{
  "num_attention_heads": 2,
  "intermediate_size": 192,
  "attn_scale": 0.238,
  "schedule": "wsd"
}
Each number is 128 + 32 x the weight over its row's rms, rounded and kept within 0 to 255. Layers, rows and columns count from 0. Numbers have three digits each. The size before them is the row's rms in percent of the matrix's.

# q: layer 7 attention query, 64x64, rms 0.183, rows 47-63, columns 0-63
# k: layer 7 attention key, 64x64, rms 0.177, rows 47-63, columns 0-63
# v: layer 7 attention value, 64x64, rms 0.179, rows 32-61, columns 0-63
# o: layer 7 attention output (transposed), 64x64, rms 0.185, rows 32-60, columns 0-63
q47 079:155151136136065110135142199122178167148105183130106146136114206118178131160114075146034101158160098095126154103107101123170130108114132120124086146131101089139089183115117157132133125082100102
k47 095:084152167090064093164142100113181115187194164077134086095119129120102161064151130091113129089165123130088133118154105140131169184111138128154138153149130132084152172105113111142169167141169179
q48 072:179155123081111159102122120113184145125114214166110148158107130105170121219082106127082066118119106113097147134063121090160107086139167137145126128093108149173109144125119113166082130098160147
k48 085:114131107058046085131093108101156139162136086151086093102113044108136075085116117153159184072141129116081121112094099111146141163085125115153089146135185155125139136167108143114161153151111130
q49 088:136190160080151130099158176178130078101125142118092188120139122139165108129142114104176077135137116175089097118127178129105076071175149095091081104089078130156116163125145085089087146127158140
k49 096:178135078199131095153115094101090191183154126163103064130186076112093133175111137133141130125146084159121141094039125119110151175113138188124113133120162145127147121112155135112144145125174104
q50 076:110177124156101097175156131112170178135098111140170130172096158152122081127166130184096102150112140131126140089118121153123150196126171102101106098163097083070119209141159141112153121057082118
k50 115:092157144146134010162178119117179128162139130129128097125110131140126173081146091144145149151144145142094139107204150142147180182124139128134123121080113109125165215121112089129131122140156178
q51 076:126184179194093096097134127104112106122148076037165163135163168182128103090125140125142195105122119121117152135182142123110096151143149151110104192136089136069116111157084154100102118132141098
k51 089:161211137137135188082137097210124055141135117092167129118124137125074132088134154090154100189122121131106136127168119141102125113173190156113130169143080173156150101173106111111091138124133126
q52 057:145118050168152157128138072204121140185130150113145107144119113138115124126092064107117096135105135190162130156081061087130102110160119159155097090098113158108109075130162135161078149083113115
k52 116:139140121059125103105097180120169111126098103093139107136137080132125099143064122154157137080118192151080134076101077131121109155122122130079152199137163072181143082137085144156140153163091105
q53 064:123107134166126100145153088171113115145139116162128098118162145157118133057125138104179127128106103182138119092194161118101030125106119153134123170104048135103131082051153136124152116177140104
k53 080:137146171125115145069165113164107098147103117039125113166104107112075157132144149137160082147094123127186056105115128115107074106133114153059149195181115149145130065153108143136119136135114099
q54 068:189122158161184173112143186186135048111072125091147130133115202096183119123140119118142112177102138143105101171119140149126118171125074085124109069100087139127137114147133113119105142167149097
k54 116:129098087151123141122134127138163132171107189076126058152106097097149075170077155162153071074119139130124123120153072088147107184139129201143163152096130072096144103088125108146157128133152100
q55 067:119124057191149132126149113141146146133139113040176203156116156093109166132142121072115120122124077085137194134127127161158133104093088091090143148135191188124122183156136132117140116129133145
k55 088:128085110045177158101087188153102091160140176130152110109086110098109088157131134129107102104072122108101109142094085110188120139174127152080092104132123107185160069114105155117155152149121085
q56 089:118111124118120149156121138115137115084099076142171073174085205085127162144166095165155132173140120169147157154142127153168179118141165084083081116169128101042087130153149101107114127144098096
k56 093:149118140123152091150152119151144172124084125153131140135142174089176114134160079123090099182144089180117128099119125118156166125163155058140158072175110043078109185107145086118108093144133172
q57 080:154078139108181138129096155121164139097114178132150088110134112072184155139142136134109062127150111122085121131122132086151128048118058141123150102061126123181099166101085122125116103192173115
k57 078:163082137140100129071131062083139178150160169135113135124114113070162080128131146138080153083157110077136034150144176119147120134098113128177205132131107175100126114093146126142137101098125137
q58 081:090091150085135141180074153119094127128129096173122148104152127151120101149175154192146169130098106089163108120155167146104076086160159139116120126102160102107084101212124156193123092175133088
k58 093:115141138109101139164087130118154080170169194140180151134171144166134168188163121120168135127181177106094134108130139127116090185147175071129198124168078142092129135087167094158107133117117141
q59 068:165160183149123161123159250186134043121137159106091162106100184123165132117106156119134141131119116112123094122116129167112119140139066094138111100129102132182163133127147119107143170173125148
k59 097:114104098177122154152116134154117112135134191056131056146102108138105125188091153122122087057130105141138179136105103086155113183101100203106132134089142136091131093115160145141165142099188122
q60 081:097154141129151137100131077102120171084139105118159133150136045133116059118148168179189168154090150093133149148127141174099137141161162118108189104162178141110113182172135123147118124122204138
k60 072:183084082123166148149117211165122099101118115183151150125145155123168084199105119203163124153117148145129139165098147150133133117163160187119109087067110159127156119152134116130173081136102104
q61 075:134089130191133086170173080166165134111158121183098145124094072156110138080175121161122140132062107156161126091161106109114142181162107095103168158188153108107076162095174146117127140119126159
k61 071:151088087127126098118140209111118082143103132089133108157135186159076163105132108128104098165091147125114125167162092150137184143128084123080117126145137097081167144104175145182198124145108195
q62 073:188144153121133159112116149190143111093110142106141105082166125135186123160103130103100106112120118104107138140086101059158136053136069180202120103096129135164135110136070141160087071116146106
k62 107:119117099140091106111116028131130097152151162101109107101130070107141085136044164108141161114136139120095087144066105129116126165106147167165163220119152137131129058116126116153149142116147141
q63 077:115214114089146174107125137144141076140121121149144185138130063153118135134099187114100151112085193121123119099077091115103156131139118147139136064124114161185179138189143155169085088117121134
k63 108:148113118137117098149101110124166057139137159128133094151155015196127136131072110132142168097141174100084154094104112101086117179105135172122102140077151152147137103122147113182128145119159077
v32 103:154159189096153147091129162093122134107123127109065087102140122098149075186103168177134135129115135042165093158107116189158124129115097116138124079091138081056145126148109126159145107096152088
o32 106:095176146119096119165129142102144183148124159119090074154094143077151111162134156152100115136187152159115101118127151093126187121103185152185128125140119098030137118123138073103181100130153080
v33 092:134084076165144154111091069171140125117171121182098145157128119125149148149175070123156131113167108114084149145137171153153145074166170124127107086132139187199150138150146129072181139138088173
o33 102:172135130130124130101127140171150050146127182124120167087154130207078067171129079131118156105128129079133134103135164131121136193141120103119101096158097091210139091142162122161102154113086147
v34 114:190104138163072071129114054090191129065153122109143110136151161095161086098120123171092143110154107098109125176091185115074120132189113133115111107192128118136125127122157131129127146074148106
o34 124:164129119206078088168089185172106194161117107105165157140129115109111125138120074116136142110148111123089103147130154174155139224109148149134183096101172076145112091157138112120125128095104144
v35 080:159142086126119181104114102159207113165187203149192117145124079136137130138093161095156107172138146130089095135110128139133152158108157174163171105123097096187151130157155080092131170110103144
o35 073:144085109156139127110158102176150088151169133152120157100090175125128138141117128128101133090119074145120163152071132131144127156116084138136131120104117139171107104089123000134125168108128154
v36 096:157118120204139121109113124097098091144191142132214166138205101125057097117137210157123145107094120087168112102133167131164069148084128135162151133123154122112121107143129130114152126149154102
o36 095:067058164089146142170132083028090172128134145166103127080133097131065121127148134125105141098090117106155151144075142178134185123142151134152137140096170101123114108139147135182098138104167126
v37 089:123120133137087091093137119127124154071142083092170144150149204145128083099110091154090137067092118119184113106219085104136132120134159095088065160143153082108111114141152149169168141134134153
o37 068:121116150169126085151157111098115150132128131053180118109146062200111121099110126089141149135158119100145097130145124111139137093121146134166122148112131131106158127139161255140126122136127113
v38 105:113112127134148090137118075102115138072102099150175166137121097145118133112116075080112192116113119183128252110126144076112117107105146121137075154157176144179094131099086145146112099132125133
o38 101:131083131109114109150128174109122093136108133140155140137163101144150148086103132152173177140128153109137166135165138113074069197128151074098151125134136159227131144144082203183078100114127129
v39 094:133172130099127152200158123149164108166099171137116104101071125111144190074152072073146177178159164139105160133123167109102171101124127144098164122126135170165159166069117119134086096139157163
o39 086:167156124138114194052135128217125095159106102147165151127112142076167168144097110156165123120100122154127117165152136121097073150131091090076142109128111158146121174109102043127097087123146142
v40 096:185128131121156176121111087117183085127160205181113127118120048188115124141122139091135107178167122137119146139101148175169158114130150115202147088135164121160158103158129067115143144097142154
o40 084:130106112129100146110141116129150099174133133154122131120102158132120138130132132138129153100146114106104131127094132116087129199135114117141101118100113132169118127104116000118116167119101121
v41 112:175166141129106154149118140096144124179155158113094113178064147068152120177097140147135119128144118051097083181072120138156159111174136078139100107122118091081116152173180116158122133159182116
o41 123:119136140139139133144087118129131143161168164073120163105114120138162078180124127113143091083149083121082109105157084098143166118137150128134138110108089093009152159178176074109161158094129162
v42 110:110062088105130157130127123140131088175193161128095135099130107173085095151142172130182091057111095126132121175143139156067058139105151146156131120098169130091174140126114089146191146110116139
o42 113:065173129113120126103146123105091119146164158164119147125159102207087141109169167080126173165127135127158141098080145200075123123122112179140158146169131130105120121096135025116152152140133104
v43 103:122116131146109181185160142136137120157096103153119116104095126076090172133206130129141123118101113078115143145096106198223102174176140102125151147106178130126126165110104127113119206170139135
o43 106:157144126113156179156144173129164067149108114098126103119117091091069091134173186114105082163082153097143137121132181150081122116173138114108150163085126110014150138141163105143131120138132152
v44 104:103184191169144092160139116180103160135099105101092127126120121097147140102183073091121144185209156135153104140159127112119157093140117135093150116131120177216138113070092159110133158131128155
o44 113:177143122158098131034089109195163117075067108116135101141113123109103093168098121150117089129122115129094119142138134131121106150146118129139125097172145152190115148130106212147064071099169115
v45 093:087132162154144099081143142146080139154144115119191111169182151088132170144125099118188052068168141145078107148191146103109156135154133151101189148155079131148125173123141127110146102167095117
o45 092:140117121128182090067077103134158138101140131114165119110199200140125086128144049124115143085102103163138141162138129159135158078129040110119117139190135161081094103125115162146158111131134141
v46 115:119183210109142095114135111114114152093136141083211155130150110146144115106096156079094117006119125137163193132155117085149128114100138132102158161141139133128158115103136117105139109160176119
o46 110:101100156147133101100099119039119128123136139105158124106144149118185121059132107109106136140123125122117097179142151108109164140121079110163176143154163191147133163139049116156049066159157129
v47 109:102109106128133136148133136142116091137131119187167099111130156168118099048173111145132151085107141172143194126178143110073075169134146140113108109086163151077070139105110126193157061122093142
o47 101:105163114097129122141159120100086137136122128158219132125197048189119171118138092139188145190115165136145129137101187127082079080113143131085159115104116135114136112103152146147168119172130112
v48 106:141099101110147159144105098122130120139110142217180103092120107101118113115135118124104196143079134071194203123116136137141119120092142179152138087070139114174148074132055143129103096105134110
o48 105:117100184107110130169192161133152097135113173215107100117092126100124129150088127147117132151089147143152151192133182082105079176112197149111143088103103109171116138108133100183093091129130147
v49 106:070223185107163195189128146154168129140138152145126143112160130138182126109156172114090116095095119067109113122138145113186098105085153143119123086064115126169130136149163116092154112134138143
o49 104:144139179138174124092153138109119083130124166130130169103116115118150090179147180140075101121137115141140080139060191072135128088115126116169114101110132115184210108147096068136098094137171163
v50 114:169086157084120065159139120125131109120108164164203068140131143149139135122072111122097172111130164191153197150166099106124184171106115130105136124122091127114161081116075130133109059133146113
o50 108:129130156153114132136140162111120157117105118171163092138115183099185148062046042134155129132123110141105153204136110072110114125131114113082153112118065167126089135099122082145115095134078115
v51 103:181113136141099096110119101121115155122148108100134113121156096085115153150133067122203162098156171091150106123126217166177144092158106102163158111194138118073153161084132153159118104114168083
o51 112:145116101150081156111128127132089141145129156125140095120157148081070124143135073182113161114138158152121124132203113171127205193124172101091107131175149113018127133117152143128129095110150109
v52 102:201140154113079100128099141073147127141145111117092120152094085039120084146102109175122178131160091122133119133096120109110121181151094137198109104122139085121097120160110143151109106072176071
o52 110:138116131109081115184092155131110175097172124164171137142113112087109123127095139130132114091182112155081163096154109127132143161106221160198180073109150093083126142132148135143169141072088149
v53 103:095137089091089120059097090154107102089123120125149090103129219149145103111107112155117153139068091126179064144138100119103146115135123153132105149094127074105118039148173165154134145130091115
o53 081:106127141166152083168202093155159152115114138136115082107131094175130135129108128123118138148117158123145083143148086089166148076072165187124125081128120106128130117181143252101134142112111128
v54 087:123084137139088132188145141104155171124124087185209108122080099107111134105151068169134075178119116132096149079139099112134107133213166131144108160153114134157105197112133119157157129128099158
o54 089:162083129143120140163125151144140093136128154094212125159165078136081132135145103098147094112123114161139144091139182122127018145201090100113115162078139125107142115087147133126180148133087160
v55 106:088106081091120151150127079104172174128093141082129180138160121119187125161134164116116094100143125109096137122104205088134124187093126082051094096089121165167155133166185122141125161123122134
o55 098:156119102130141111113093232120099094173137139127090215120132160117163125206064151099071099133140132059153117132109131160147107151088089119154133102121141149166162111143146098124102141144152110
v56 100:109123171082149082158113145041112145106110113124098154137106151127149107147077126166057099071109131126138128145088136079093091153135124092111066155145119147058109129155134141180123060110153089
o56 095:076143164101105082186079199039074197124141136115159157160173123125178119142141139093153102131168157130114106083161108113148127114111150118111132104150126118113169167161142182087149114153113129
v57 098:107047057154099132157135103172091135132087100105145126068174170096149150126164132126150157141104133138147129165172123105083089128126112120070124083071126187126179123087092142100082132152160141
o57 095:140149152136115167084133177171097123149090142174049139142109113133127127136088111093134123196080160098175124179115140165137101109106129158092189160151130139092090097124082210131083100145118104
v58 124:141145133207143104101140128122074115167105125105165152180206109087113110143187159121125087191179135109092097091126168116130074198103102153113163121097091144156137128151157120105125140120111081
o58 132:142080063083170125110044156113126171080119109163116117100114145108102127213140129149117094119108075090151150130065133184180147114136096128177116125122181131127077109111141136167134138107152135
v59 093:179142092092086179145102107126149142174126131085132132138127129103172153101063084149152169100125132140113062113158162171180131119154155098143128066102025110115155152128177098136129135160114123
o59 095:181112102159088152126125096152098085114162190134167179120109120155152119156081128090104127131139105159172111129138108102183197117096129062102105127116121145050149091087178091101112134100077149
v60 096:094166095082108151191168114116176192152113119132102141105076183140143177087135104122118197126083161099166135140141128079077112173070115135057121153146113106141149105098102137107138110113101147
o60 103:165174161128111142137141154166083132104167070119176139163121097127109176127072189091135152135128118157178111177176144136163095075119109156077156136131093154169161152130135150104117075137205107
v61 105:149119150109133115124117137114152110108182161109090187153121107168083113186121148135102146121138151114154182071101088139163193082078129081178122152173213119159156119125091129172115157103169124